python train.py --n_layer=8 --d_model=576 --n_head=9 --n_kv_head=9 --head_dim=64 --d_mlp=2880 --vocab_size=8192 --activation="gelu" --norm="layernorm" --norm_place="pre" --norm_eps=1e-05 --positions="learned" --qk_norm=false --attn_scale=0.125 --bias="none" --tie_embeddings=true --parallel_block=false --init="trunc" --init_std_qkv=0.017 --init_std_o=0.00425 --init_std_up=0.017 --init_std_down=0.00425 --optimizer="muon_variant" --lr=0.00926 --lr_mult_qkv=0.4 --lr_mult_o=1.5 --lr_mult_down=2.0 --beta1=0.93 --lr_head=0.00402 --warmup_steps=200 --schedule="wsd" --decay_fraction=0.589 --decay_shape="linear" --final_lr_fraction=0.0 --batch_tokens=[32768, 65536, 98304] --seq_len=1024 --doc_mask=true --train_tokens=582900000 --steps=9405 --dataset="wikipedia_en"
Each number is 128 + 32 x the weight over its row's rms, rounded and kept within 0 to 255. Layers, rows and columns count from 0. Numbers have three digits each. The size before them is the row's rms in percent of the matrix's.

# down: layer 4 MLP down (transposed), 2880x576, rms 0.12, rows 547-615, columns 0-95
# up: layer 4 MLP up, 2880x576, rms 0.128, rows 548-616, columns 0-95
down547 099:103087130112088160164155152145164162092070125179107157105219151135139141109105121136164067154071111176101119119126120107102111140148122168129107138103122127187176150141110130133115128153096105116107088097068126122224182148113157198170164129159133113135118136152144137138125138161146148120
up548 094:107111142165142117160078085046118096194153135094098158150128157198183110084167140146122147074097147162105193105128138117140125158161108135113100135140112131139089122093130075140153173078098174093120114077069157134135103155104129154135129155144175120179139147116102104107144120112082094175
down548 096:113118114112081141103139124117114142115121125139097141169082200091158124114124147098129118242131130100126167099168194140092176087142115109172139090130073149146139143174152165171130096078117131163130115133106118120122103143101101126049169143145120119099107089125179122071209118111105112134
up549 115:083133070115153168147126147112172139121186067118138152174117126083120062123101161139085164168178130141100120103117108143080069154112090184088130121138135130126138111150146134175142150152169122139168134165125161129092145171047129122144154150102180102088099143180138186184184136161147115126
down549 117:150114144129141138154064197154165132145150083102112154111173122137102132101079186098109150149123150133095127156129141123187112112055138135129156150112187110110127083124138139121181111141146092127088124130069094137094133139096097092124088154117104150116086111091117093192118146102096105103
up550 098:131117141135110186186141194126155153093177109137151123150137138093093150064117114161115074136134101112128079056096151154149102136107127089160129085126083138167129160187206137101115149125188108150175158087115113124114081118130155074182108052155084193162082150149151127118154073106140116102
down550 103:116156174123087096107109125071148140173128131083177113128147184135177131087101189157088127146160090101117116121137112139147128073123123115103125109122139123142117131088144130068081126115182107129098149176124116127134098129125151139118062135073146079136142084138107173140149163125116175127
up551 110:119134135115142165145069121117141119162157117117160107140096121155135126120079132181127158109130147101151175123095166043128168191089098114139171160117110108151204086108095162092163099129082096148169137122086106106167139164155162152143128192106166125166086104101129130167224122146162153127
down551 106:155086088073138078163125132085104176173114150160110177134132143114125071145149162102110073120135079100127120175125135121034107096098169160130135184096073049098155113158120165126117180090181104104138089123184188179073072122158147148125155085143134156106106128122127086143090027099110170136
up552 115:121156169149086126114146160101128133174196108080154102071114139153151099122111104103125130141095170151153168094136100139150114066120182182140113187103129128129182096167114182094097121132149160079131140168134146105176121081122097093092128167117147078100088125096130134138137147152088128168
down552 105:148143083109135133106123148130126122117178139090151197070106119156106131110175166079128152142123151073173141083143123099100120165131117145120140153116138063102127061169157080118137088172199134102087153137168112113067081083098067122134141152112168175108107147131097161145170135120102120103
up553 100:101103171087153155109049133126094111104105146170152114119121129143064050134146168052164105060151069079179107086096132095121105122088105206169182148183155149147099123144173132138062131098135193136110064126159170109136205124085122167115127176130204127121117078067129143105101085086119104125
down553 098:146125135184097202137195056147125112139071199077118101121112144163138138111066141091110115175128124183156151127101154123145111163091110120113157124167096157113129119127128130071111142166199100139152144164150153108124140115133175108099073173092175098120155104118129114074099147141135116107
up554 088:103173111159089121090138107187090120107154173189146142108120165153141117083159098131136187121115127112158172110195121105160125137048161171114128186127188162174116113103085112160110081148082143144153142159143207098096183141128096153146125076137112142167152131144057127152150115155118196101
down554 090:141059075076115147134122114067155132150151074066155144128110104137103159136141125133124077092181149147074132164134067145098082132152192099086058116148119123123151062106096091124134079168158052150148085108054097100135191119120091133103143150183121192116113101088127183100118135109116106187
up555 101:115122070177108170120146117189077077102138129204171092124155160076156114084107127124105125136099149149131073066124104162179028143112113141166135173141073050133121168110117085161132115135094124156118119136124131138097126173106143153172157124120163169122060117137148151119149123121142154154
down555 101:123129058143065095076146122117113140137179143081143133134079116132109096167118142085178120138039099109132122123063135057114159078143141137170105104129134142160158180074140135184131180125107130157145069088099157093182088116063104134153159126125150062103116162110096073164096095081111131133
up556 115:100113109141109171150096112190139168201081117244198096159135163141099120119139090147109175156176111124113157088094082148141168121114102203104086156143115131122122080133134111097099158111128151110121112158092125092119129142109118143088158127110110095114116145172117130074118121197170164103
down556 110:170109125159115099176102099145062153059116116074172129121162136138125175148105109060132141122151176116173154065135163140109130145119127134149155116151141112038167113173117127076128144114157069161135107094166135138103118151118167128127142197138129148176155111111125091172140142191087126167
up557 104:137146180130155128146143061190138114179112111154105099023127157167109106109106129117089162147114158113144137137168176129167125139130140105146082118087138087064117099126100077140155130111149118147166126049114133196090104156133137163138127113121154157142164137123115073140121095158135156151
down557 108:155143168080064129066141158118084082129137062113118088080136158168112103161135134063105183094151071129129134159114131094124140144083112142192184119151108164167157172074176136162122163145127160121081151198120112115146166090148101142094114169132125155142174049078183134061098171074157162150
up558 101:135134122143094184184176119176152143152160119165101118164132130186128141164154129126157152188057106117092149143118158112095090186152142144147151161137153098087108055129124117113125167126091142168088171193118103166069080150135113155173207150103124102126135106079162070134138125120169119149
down558 100:146079151087171120106112173163126094120158117106129182130121126116143105103130135168105132134122199065120120085089137141115122103133041093151156122197147128131132090187177127119178105118122168193109118121056151130159174077148101120133094125146095162139132142047092115122122113114110102147
up559 099:137091153102161102164158155124186109127130155172131159115152090104114082169146186104148161127148090118188159079181137149159110117138159078064194191129097124111130124137083135146109148160119142090131083021156145127138106139232163073150141121164083129102160134132134040096122115151122165083
down559 096:149139193183120137101142066112089173118114196067105066106120160152144129144111120067131148156146094160150141069131138124151165057060103140144107134124098170106160072128125147087155202152152066097098167122166155124132120090154115099174123144086091187116111161095137082119163140186110122107
up560 100:134121120139111087105116084166121137207124126079181124069061146138100123150093152050118135112130137183163148130071158104128106133122129085078126104123091093097103136171095112141079149083116122149058156132202093143171149104105139125106162066123138097145150111111143128163082174169148174111
down560 102:130141130120129128137093144119135116103151138097128165184098141109132148120117126108157065165109126096139072096151129118152133180145129153079187143138124055159137155148137104147132155092173109136126176103110117178073095125126102150074152071190133103148141134207137151154151217121192096110
up561 101:081107142097101111141142130159112086160178148118128125103082146097115141115055081087190118091123152115104102133085117140111126139073184172121155188111187101139134110103184163108153126148127141153112136073157117124110102180105099118125138165039105117095114104073106089148058090146067145091
down561 101:150100112128147120098134091175158152138081088148097133171124119093144115148068088123140097142084110135170085145066129098129116101083106100167094095087124095182136130165121119130134169157121198113176120108113109168129125102095147179153088120166166067153114111145092165115082162066113121120
up562 098:066130177159102128114151116152130142172139159098125207113130097144057143064123159168183153108149167160106181178128093094085090136137081134146136120098076151053142100179136155121131138099109096198073173142100143175127132158149125104117140107097108155143142152073095108084112108109128079101
down562 098:066124105144150091141097088125169122132198156075099132197127125062127174142129139168126093126106057148140138103146188137170146135077140102127110138128195170095120094095116151121110101116170132141212085094168099108121105128071143126170114085148138103187123184163132132132145170097144110096
up563 088:050107155136136175146078069094151106166115087117131124063141126172147113144123081148142096193113181091161135174147058125112162139148139125160128169132096113095124185182140095160180104134197150096136137131115052121174185071147139126166162153158102173179144099100190088130152128104113112133
down563 083:172119142205156156135137066119112170129153096115106081158159126131116130141119109126113151140137161135139090138163196153136133112160155130142140153180174180090164108107093135143104135137139150136142169065114077201104165127162214153106151172033114095118118134087135131107144111098175140092
up564 097:114112101105141178120137111121074153109061089151144147174134104119141131113119097157170154117063116167129119143155171127132101101140099140072092153110140129161129191124155103120109155094184136183108140093095111119090126090123089104158128096111088119134078130047166092145086128095126135174
down564 096:182119104090123072137130174134164134080095187153130100166142183126085098098154137134129143111090103125095121195124089151171120108156107137148123108088111058125077112151152122052109210144048131146191100101135122141170124124154077158131060139114113133168088123163131101133159153158132119163
up565 098:109133156084120108146131134141091109139147176098157129109174164089113128145126118128140117076111103140158191108130134152129134119165130144098127149122135127189149183134122155161154135183172113124137204123150143122122170097132100174131104155190118168127152079162124138132089228176160094122
down565 098:155128113054153131168200126128125050173168089156109115138160141180162148107167065158129072094135099089169116140197137145159189116102118155059121099120182124118095104111134105076122106104131127154098095183119148148134165127154111111107160141131145188111068106132051086180124087112118100114
up566 129:164133151132068060095180144128155147156117125177074090186203123153130129139182116165131148168059105190132134148143143100052131120146169138064133099140126134102126135153124138091139131146158116098156172095158088125114150154165177077123101129155157164087166118089107132139138115144124132132
down566 133:148073094151028097110126108095119147097143152133129079147160173085140124141199120105155113136095148142104126080154153128105134133100152118078095094115118118127160188135213136080119107121159119157154130121151131120086142073109095110145168108163189172157181094113172077140113171129147093149
up567 103:203099227145156133154154161134145111078169078090116129082109109132176143136116164108167175207171178111128149176115122124144061118166114063152097120115132103140141109102102103136082093218118098115111163070148126167115162117147143112091151087097107092084090107128133159103110161197171000112
down567 104:100089126120078087092108128125214184125112136095117176086205142118077141136164182137126166150125182083128225170104168106162139110167121077082077075137098148189084168139159180142134162121116140113148138157102122105162130175093092167138092071157155122138109142128145113162103089142161171122
up568 091:111150176159140132137112140161159136089101105122133154155122148090143098165144123106142084118156139117107167146156132102130084150179141087097121130175106137136141129152142126118122124196135118092068142148103168138114072149122058162135096187146059174118188157068107117113162100157146149153
down568 086:124156157183132150143140070145124080133131122114141142185133147136122066086114110093143094151213173130133123124141142107153164080067111100161175107142091148157147094145186162098150110070135187130100150124127131113124128112139141162109154142084131105101114059140119152150156178179129063146
up569 094:131107109114086151117059136144071136118119154114066118149132119146073180144141106145103117157150184142121117134146169161144106094150171117167115099153106088141126162152184066192206124126105097091121116116166108115113125107110095147154068071132154140113158111164139144095165128136108097186
down569 088:121125118127143124116146126061155098109145122180140119112141148162119119180164092190120138136119166102109076124109091118138128118150164207126138130147150097130097150101179243135068177138154094134119097150151186128081162093123172052084134165066101170125171126151158115151118149164083124143
up570 104:121175095060089099111139157173174110168124181139152129173096130157113131137124121129136097148135168137148177152115096113110121163150124193118130141080149100062122150200133129126149124101153137088127069122058169156117087095102119114098143098107155133108172131080121079093073135149175090133
down570 097:128149131131106164118165125118149172010144182197144156112148191143143142145116105165096171203073153114128085109102148081117120090155150124123109195085136159146098156096129110116144102118141156136177112139123088150119141187104131129120116140111097139123068157139144111103120104136077157133
up571 100:117101167142172132090177199071101103102126128105113089124114149154130122079096109149159098170132119107118111150101107149132128122166096137081125173124122100104111174184125123135163169115148113097124141109159140109094193077148111097083116129103099128087089087089132146144096139101127105135
down571 097:091084116088121194105089091120149120103168127115137154133121077183035125135159119207120162055098122174159115158099052071103134188129086110133154155094071092185072163058119093199144098099145141121135128066146098168195112153146139160090149120137084145082145123155121126101155151151151118123
up572 103:127153171188163213181108120088187106135124113133130094148104145142122090164070146112092091128125137158153095141181147136167067066095140170126196115096149115086166122154164155081104119088140090107157115138125140121075132061074164164116128130098108078126116137113115101095144141127143182168
down572 098:148169126076165136145122136112101187140205141114137104109131103188128158133137162136164134111066109156082150165125106115196131125122108133093107144149087147136051157121132107134111042128104101115159161139184090104092064090121119131145110088128122099106160119099133129162150064151157142099
up573 142:097139071146143140102090104090153141087083161197141113169139148121135126123092082127125194166105167144106147135167080150200106165126165129133136144126105131109147160125150084106130123049186152090159113131134103115203152093127138148164116099089159132080174070126102126102213129077097138196
down573 118:096107080156111108167105153123118174114091118198194155101140153127113099136130088135080130128072187132187116116169095110249116138175131085107125127144133168097119113136136141096164111137162172182155147122144146129140096109150113188118105133105165115121166126116155162111172140111211161119
up574 092:120155098154105111138151114145174133117045128108122141097028135135116084093115131153141145164142132158142177114134136076146102075169113083100120080066088162101150164138110119146122145084089107050127166100142147102147076143105126112123130146123077109163127146088130081148109077118103178140
down574 099:070094144094111118145094103148109091126083087044114183103157159083114093078134124132166109101192081057133073140149157102066083211124181125155108114123121091155102155115144129094127123083068140111097143139132219071106139071106095146120175141135132146125113079169146171156138151144168131131
up575 108:116157114126153095145149192062150065121113124129087161141102170154239121141132153101113125150107077120148142139160146099161085121129087164105149122108136147112135143147196175142110119095140119101144069162096131138155143165097106175131139139163103102139130131144143088052151130149171107165
down575 105:141136130112129173127152076087140157104139135118126103091109165134095149097136128110092168116103135166099148148140078122141078134118086118150111119121153107184131067115121126091082158109161101109125212150074155180096063145154066114152135113122138098169114130127168103121118163104143131181
up576 105:091108123183098081194165129125154106110160135156153086102063159160151164101200146169173135156165080136116150173084152100131074142123102110098143132097161146120188082153142122192124133161150117144143145126108091093095119165106118113108092063112163138139168167184158100052148152120107075133
down576 104:123157152058152144103085146147141081111187140092105121109120106195102091162141136189149113127079157113079114180117151141077112181122127078150116148152135150116110139162135151066091102137096115109166110196160094089096146082189135121075087143092163232113123154142085138130130115133150153124
up577 108:100086090175129090195162130163155164162128121170136137110109156152141145199145138133082126137077103068126122125133111102153167151175170108134125115133102156079144128091126084183177087110194128156088108127130130085118125134083152087076099089151149058092137118127185141104161070148181155157
down577 103:120165185066075125078106116091148056143130154208113092088109093146185162123057124087139129102173185206087115148140205102112120153129168093106138131172102097183082137092159182136129143113116131134162162155110176070177137166128096138158120093152105133114162107093161109110134127178154161112
up578 108:141155166089067093106131137112071130137130161127131107134122118116101163156097178138178122137159085146125085128034113082163174094115062139094156115182157061156135168179069083096155129190152128138121161171097110085093126082079175113110119110200117175085114112134166147132141130172178062150
down578 101:109146152147091146114142109063170097157107122075193098150115083133138124122080123116127117097112105098128150124133084134147137136074146118125147159125165106108095179092135143154185143119103136137177132142126157102137108112138122100120116148125160127134104127130085114127179112131104170157
up579 108:091160120097080164096160136121127137132105067135096113127102146122157161150183127105108067132094133125109142100180127131068202101096157072143092147112140110138136153124115119068176146129088064137156107124180171131086136147100101186126079127103142146090143137078160167111127135148156184178
down579 104:094156139178130176140112151138082173134129136048148122068149124121160157063157125172080102145130161094145107126123092116144135111115097124104163073148095107155124189128112121164033149121183139154106134115082128104089212147103126157155154126120146122131115131179099154069099116153106110114
up580 103:095111125149101090128113124135100074103183118074115188167138160183088110113152133132132185096145066126096179143151108123142114141125151128092168103165200169061089130103109162079074109134102150128152138120157149110146154147125069128126133159131130108089145122152080133129136112160133164120
down580 102:115086162148134052161139046093106180121070143129093074107126135115093171090100153123139082143106034138160128094103147127157069131180105100080117113093167126140161073115148124120105134148161121158165180109104108137057112135142168119198087139157098166079132086141130109108138124078110119137
up581 099:083176118131089055068134144147155151136088093186197135171128124159116085138104106126098121115086145088111185108136106147094218149125135114077083124167099157125131138085104124127174163119081123122170104109112110169169123152152118108190080093121080139086178152080093109117171118129153068116
down581 099:194154132194176111064159076092083134144164069076181153133097150111153116111066139141124181130099122142164126103110114168145127145147166152119125071079104132137185045155178160125138110088105166111139091096140163085180117117131088113147042145117089108124148112113157131117097156124088143100
up582 101:132180157213104112093139124099104132134055153157132190110190161170114158146125101160163138141071127111081085110102178108112190151104121139095150168176169152115160162140107204138144123177183153115098090135157164069134130107116095140134156090151128163150160120088104097156058098127140115144
down582 105:111089096134124081142139087100138124163161216162127128120151154184141151137046123125132137177147124158126154120166118187130120133115130101092139119105091174092171150108161147157175086147055179133147139117131117149160120142093133135108098076214137099161108057115014095147128105110127132131
up583 098:123131185153140133062161138151145127156173096158107124148143130094134165140175052149138108177137107156090114083085116180116071163095062089067088109110047126145123058112165144155133091107144103072106126094137112166131101163127121149180166091161151157098047127063154098134104104069182175119
down583 097:090090133121122136100156109159078110214172108087085146129100090141075139167091131108149172107081172106115085124184160108114057102153123152085128092135112183172171141090163104106172130173158160173102146093110128104101094137098158119128155107104164151119158143148183124139110163121166176139
up584 100:132088070162149103099139093175098156098128143184112161133127111090073159133127109136168172161143076105120142145169125143160082125187122091171111126159155124095053179097165119138120091112206170132126116128127114128235064169120136124120124118180081115109129124226105114081104122123103154139
down584 089:120166135125075093156116055122121121151119128255120125101144149170129162131136078126094157117110152174109094110163106139085102145164153129145133131147088150150154127147203184098107174159164108099081129117117104175176134133127075123081096099132136167140155135086173125155098143173092114116
up585 099:141112120103128159130133154167121195133091077180085129092099114168149154158107175168102127156132141127101088106116158083128105129154089155096145117138136105092118134068112122107085176127154137131116094112223166184105140116150169142110119135143118126147103101142119150145146096107114108074
down585 103:099137125120093135104135145158124072149134131092111116049137131154151121121147170096110000158063149150098148137131086092130171115100111174068153125136105158184057139144121143139131148168106160098160120119128143124165087130163085198082100105126188126196142147163099171131166143124119071087
up586 105:137170086138098126123094131125082143187084062130179143114170133107140104121160137109153158126112128127142170172137147101149112151136149107110115064146158121152103122120150106185157125133176104074144154120145141141126047137151139095103116142105091139084110108114135153075098123128092153167
down586 107:133120150164139190081078127145074104092079150107170128157096165085147123162118125145098079120109061143167101044137105091151154160100132165132184091131134111142163069167141123106099088150163179129152154126141141166122123092127092097161095153142154158145209090131132100121145142111139117109
up587 097:108148138087120130137083125152158103119104180185068095116123146114096097069050103138125139144156049047089101094130093109159130190114183110152119136109128133170134195122178101156109172125188061100115163182121142101130145115125118166154086174136096124123062108119097200122112077110087142178
down587 099:161105155124101117163137057141100122062139174062102126128165155118167196115118137138207174127137188121155125115112135137108101154176153022117098138143110165127127194118152099078127214187130139111096124125144170154108136133103147179125110089139118126113101161170107183131128120098100162093
up588 097:122145161135136161081130111137147154204120103144115148146121172129074167114151129106078133128158042133124216112088082130173165084110178126076111130052139109168129126104149115109087119113147122042176134082158189125155118093128117134149111163099128146125153149173126150093139134087119121141
down588 101:180138067118108119139089111160171149103149134140190114159053096108099178166125093183098160105099122142113123140115115121139090106031172182097148130124058152105131145115133161169168182107066147120159094135189128100122144085154169112103099142105142173143112183162078146175155176124140089141
up589 100:121145111147128131142146119092088128184147078146157089165138149096154133073062163123130177212135103115153076132090140126142127076125151168141175072179134111117140098177140128176080153163074126123137118102116172142138095075092172169128078149134140176090145094119154104122191150117145138097
down589 099:140087091160160121144052103193140112083104117155141087122120106103120167072144168189124113105127161118149148146128161136146145092106044142054128123088138154103109123184198118158183154142112143139095145098118166040157142115086173096126147169093120088131134139120105107049106133080178156179
up590 090:181175067133125176138120127126090125141136145191112090138116173107183146101195133095132089109113166204175180125143110093101099198122091117141196121153134148110130117072169132097139123090144183090147136164136185163134160148125044136100116116215143126137143099150118158092120082123151143125
down590 091:177107122156124099196116044166169054134150190100144081092103138142086107182112117099094079141137141146134115064105146134142056137105129143102179079125125074105196121151072077145101074075133186039127092127104114188105130160083139150154192136115148056154124127135094172113129156143095094118
up591 097:081186138145111136119141104109125147121152131167112134158140120103157085143096086126174128062134141175212080148150185094108169149122165106062198169149144156120096106047163110173154105098138113139160107139109164105165138093107126146069112188135109089138138118162101116074132101124175121181
down591 099:155108133141159163157130069162087135170160112125109163105131119102192144088106117130150152116099121111057096135154123151138105110052148186103118134154091144121142084119136149096131146152117146198095093150144163112124198169082176145153182134103167152118124124111110100189094118162134161149
up592 084:141186135097144137105098065117116062131078126096135130139170182109121102153113090091120123141140113172151137100136119113163173124075150117116136143132112115088114111103141153168121105112196137142127161130089139124111110131086137155129108139115121187151112110164188130116137143174180170104
down592 081:111092075145156139101118130131109199152087139089103168135109112130151181178147117116133170135152143096145148082097123154170128162140086108138172117155130109120105109124087142204149182077169108174111112167109140140100155141151079136119188129112104144130170129147171120112124171121050106115
up593 102:213152144170132133132182071121123110173138115131114132144179190124168145139125161139173103135150161097062074118135119123173125103125115160143154153141085193117136092074058132154127144114168132181066143111093122110155155077090158099051111105110148147102165103188090198153125085096108105128
down593 104:157136086106118149092178151077127179134074131123134100117127121113117096062128128104124037152057137155141084134079134114115111118137170116159111131086153113132146132107077106090160124116178104119116121128089162080097140149094160133110113147161168104110149158157100153072127190135091107126
up594 104:121120187126151134097125119122115080115151159090098170121129092172120139101189103132132095117125143066076120112098149166108117188157192113136125119076178103135153138093150091124163159096170129132156177105122146154157145103085167161048096193146101100122146100143135140119163115139098106087
down594 104:133087121143097092156066069081120149105098149114147120096168105114114062121094135141148104062151148105128146088076100156109093013156120172147096162129151115123139149137113111145131166086102129126211160124197105087155074124149099137134150090112184175163115172102139123168189125107119139159
up595 099:087157101103160102143132156152138094086152133123146160163102148107198188111117133101084097109106101136187122099115131140099162185158150102159149141149107113068134144107117114184127113090114162127153084103105138142067150153143154133187140155100158170103141141139090051078136155127094115119
down595 104:133201124163160111068175097146140188175165154133101135143121147123103182131144142104104184144167165099162141130162081132132070084118128176144154098071127110123157118125102151133131123165141208181107105126145128101128140157094122105134136124100128110088157097180156129142101147139111135108
up596 098:156097118186096200098137173133094105153149154144133082083134148186145171104112150163186108140147101093147072158149103159165119137126127141127050161049134056132137116119121136125130088135206118079149104125136097083144132108064092094108075117166164147094123122124121065098104128138123148131
down596 101:162179116134123118135113111083098139102127108106112150203092129083097101158131136085115097116160137150112167151125117135162174098198151205077132123127155147166144216085114100103131146105082145101158120074123166199120123156188137055099154177080134073068121140071165157089155127091114215164
up597 099:126125133123155114130151184122124138100166150163111080084124106153130084082127165140059049047110090108066072066118145143084195124205099149173079143141120155127154082147138184088164197101168174041157122113081089156124093126171077122116140120148124138151104132094083106171111072121062119093
down597 098:105182103167169144152138104087140139143132136157104081143111125107138138149108156116189170192185149108198156047153167146118147153193086112117104069133152123188173086146123176198131162150095146112108108077137153133123172149136166122149064158148151105205135164170094144108127067110133228100
up598 098:091113154148188121143168077122161168146138110132085109138119156139139130075174124118110149113104055080154149185167179142125092110094164119053159104113128088121125148140133141131139151159121120169126149186138135124114095158118087148178144116160094118077144154116153126091106099190114137123
down598 095:123133161085152070106116155084114119136108159158116130154132135159104082071151127076118080145112121100174149133075128139097071105206130118170115143104152116096154116151154109164107155094138139138182149127126096120139084136104147113078110157126142171117129176095129092141142102153079106103
up599 102:175164065118112170144147171102120166084124137167089186109090159116096170136104140117112116182156104170151104068151098127075112128173156151114157138170069082120140185108116146134141117152150081140120133120100147112119114126125155163132121109104170129164084134130111092090184143114148124121
down599 104:116134125081081134170129106114079153145070143101164103103182062169103116086101155082200089150139115129066123176095147106107135113120099091140152133130082122171121148125157100132162132138075150180087078117072093054148095118075126141162108109109128165115131081138071104106101096203146123128
up600 104:143120155152104123112128138131090138120150100100121153164099178128125134117191126137098178127144084119160161187088102100187134135112137091135178131049165147193128108152169119057117166110137124159174133172114104176143131062177098100088152109196119146065133127136134177120091116164080117160
down600 105:076143152145130166094146171150104139074112130130149177148139062065109136125150185137155162173162103083097150113096149168128175120065162100151191124078148176086145139148114107110194136047066112149161165110054036134122156117122145172126130164155101137109078160135145134131110156103172118129
up601 099:106124080111117172085096166052180138124124130144112141104090099117121124076171173131125099130124127049146071117155049122134175119101133157118187133135156085123149100131063095143138108130146159140176100103093083126131132150130133087089138109148107178087127086053175144180051118139126151152
down601 099:133153098138115096078045161131099177124051134065107188121143199136199117106164086085120079126115160126091170204172134116151197125098133132129161157106163167137121141175142139149137109098094146168139144086112113204150155079116159103151159124112115071128143146115167171139115178125112151115
up602 095:108162111148098083137133091165147116175157094154168096148143143115130093118173089138193138206093074103116165096163082129096125140133152145168057124064146184168099154121103147081178140103136094187110105078140108073101099146119100105114120169139112132147152070115140118166158132156134096057
down602 098:146113152120099196124131118167082076145168076091100102137147173095129182115092066089123143131118188122176180107118107102147108178138121120079150146139079169124126137104113117110131098095184145116109176093135097108114127125108194151131141082132158128148131129120108115102162118119096153110
up603 097:104107150085155151131093155127079165102086161082159180091078139102113138160099168075221122144086150110132130107128094104155154094149054157143197070164129112156144122087142135167205092187104098187158142125090142139168139150094144159080101148122138137084155138112168163121093205111156133099
down603 093:141074129178127112090141125107113098090147149080184165150117158127162161127173158123141168132125158099134186123084102094160107136148103071136181161123127192096188099133138160102211090074161157111065166124142169125151103104148170118099191106170089136128102126097146152112145120165149096146
up604 093:118099148124129179130152155131112139121104096176106202074094156116130122034139214126142108105109126069162116093202160173134165173125146168150195086168088114142084144096154127114142129104114122076160112067135179118193134148141133162143121121120116154125134138120122188125086132116127116123
down604 095:055082121194167159087077119099140140125108128085155098121149114077082184117183060150125116094097172146121141117132172160145162115083097169146096145109130101100103173144179096120083141190139124173151120113139115106182192109117142157139142123154120123168130073090158135170149161111078110196
up605 098:131099115086065127143142098079152121175146143184140131180113161077172110123198130131082152137108119084148194126121120092140112162133107119125107139069122042098082116131122134091139091127208155116107134111094147149148158120131133147140127112130155133148128125123187117177065039110129134096
down605 098:162091112086117132145118080123161164109152104118143108120111111041122094210166125141069071176071133168116121168072152151105161156122137158113153151119069091137135103091150098165155030142107100166073097072098182100144136151114070105095118133130140119072165097096126147148159139125135138141
up606 100:145124150123132114115144181105111162140125093081104125143076117051099123089165138156148119139081099111114157116162101136154134087063112102141105145119161061084115161034125156166166056123167187148074177168155084047096139156098125178105131079182173123095142103113096136164073178102111142180
down606 102:080076132112137171112135138114134114172123141104157156122095143111155112096127131181172111107106091156151162131071151187134112080104185136166133128093126153139148100175135163186126159120167148133125136156177120140162175126091083187094123170191147099087067178102133077095157156140133120091
up607 096:145146058173173115163068097145115131128149164145094149138191138144102138101119112174137170144101118127150154130115133143171156088136049148093112130158141157163161125051067130126147107127163112116128087181141145141124117086208133106182166097111111085154074141172142175144150149118138111159
down607 094:137122065099169086176105150142138124143119141107092170103106084103092099122119152084150075100192163098190144168148151122100111096149094104137186112037117120150126137154196166142114185110118173123098107145156080162132116161134136084140101118101079142099120136116180170129192160086098149168
up608 100:142076130108097146131174189113143156126104167098143126128089090051114093088170145087112141125135070124113096122125156102162173142097122144129083096112107207155148155068102103165158127143083119098141121131137140128115158151157094118159154078100122174151112143172152165195151128137097124123
down608 099:192203145077149020140170128113056148143116117112170118181150159110141149133126169102091074067112181096168162154111171092143115113140150144111143124143141108149157166144139126167080115076204137130160132098158169174148159151105138105123141151173126112115092119103138081122121159178042132133
up609 096:137138112161092089128099122120142131159130168045164107154108116176113123180097146185080103124167174115165147134111058088189136167137086120129142126153133170145125142147186080109108152090087125135134166051228177119106176104144174177208165179089142126153184119136082110115103167181155197103
down609 100:113101100111142154104133086066121139092024065092095117187171100103113123149073113114100150159105149121085190040159157137145114120155109114154183102101089122110205110129126131122101157162099164189103125148135160096111102090149115124149196126136151108145108138108097113049127094090142081100
up610 095:130096114039092138161226129102148124211145118156039152121079087128136180106101170158179116180097119094086135063123116113079130131131118104131095064099126197123140089110131069138126165083136129124182138125177126172117089103147175216122139124188058231134105146121150095125200116126107140125
down610 096:189144145128098145122136167090082137153147084054115045170100160112107117103135178142145091110128170112168096089124174129079143143105151071127081119120107082092129097147123136150147200095146182107143084113105138119155090109099152111136100133149123132149118109114116117152136102176134163109
up611 098:132149134106149135175111183041206077167168108116045172102103138143088102157106113183104123083134137158120163144136095076157097139121173112126153159134177172131155131181091116172133126146108166091098148153141142192173099059090140186158136135127125133123110185106135121127104152162180197086
down611 102:186138090168077143138121136134124123084123137081083152088135108156178130115092123065115076125138178174096101151074162152110121115047121153111109133161141128115113116153173161134111136107126099126173179138127161158133180160127113141126120131111144081099142125125163079092108158149170203046
up612 100:072146137088136120095157092131149157079131119097166084104046132099127051121162185143166120108126128189110118104170138211063188161113099159089169124134154125146127091136181146119177142186135093162099171140138135124131091160156152064134186077145124115113096091114087072135161109135069104121
down612 096:099122113086099129076102058139082147148099126104172105163120113108067043069049113088146105122132068072117175161149116135115141086103166160151093124110150135136132124151150127111151095095092136077106141122079162195099094229118130135164099166176114074110171108055126147051136099160075120087
up613 097:137083174082150163197135171159124120179126100153161084146155114148101137157105152156097080145144051210142130203129098143094117150173128075107151158134119165127183120165150127108127166146122132146129135108141105136194100190085075114161169169121140135116117147066143196120149118122220108123
down613 095:133182169143084125169119079135073139077149118093184160088080141105134165122124152120120166140135157175135167151163123204098112134139129135136112065171124175149137107174151130169081136119149093133156137144145106148165120183173131079095129092167166172108113141158182124080077113127116111116
up614 096:108104199122166150183148135116113056147170114134101168168116143190116107141072165098129170130114127125137133141105146118084125131123111130152146191113129109113143118128082098159116123081153118087184106136125138099127144046170149107150135103161086069114127116077135116102120099184118169138
down614 100:097133129103119140183086122140111092128078114096122162126178142196094088076148124143110098121101118059091129210145064128105112149116091077155161139094124184170099132101127104148097131121145188162113087132169144136158114149099109133181104137235115130106171098161172061021082177184106171148
up615 099:112099168147141122117135150131112113137154130117060182074124116180105166117134106153088127131138166156113128168124112163081094164118136138139154118074145148193120096093111083177094150181076161113145157127126098151119098134183144111141106032134120118126087087173109158116095109136119070105
down615 092:116088121103110123148156083130097131144132146159116145161151141154132160172082169135125091142136133175141071156158173164120124070172061180145102138209160089084187149142164153106084142158160101142183201121196097099125073203123095169121141097120096122087131131104134167109109053128143106089
up616 106:125145087104180155182132095105135181131161101111155120155106121117136091168073128130127122122066142109105121196088134118123100202128168117156132120143115164114084153098092141141194136101077155121147106059131122106135131109109160104109114120074111091099062080100132155112138164161114103120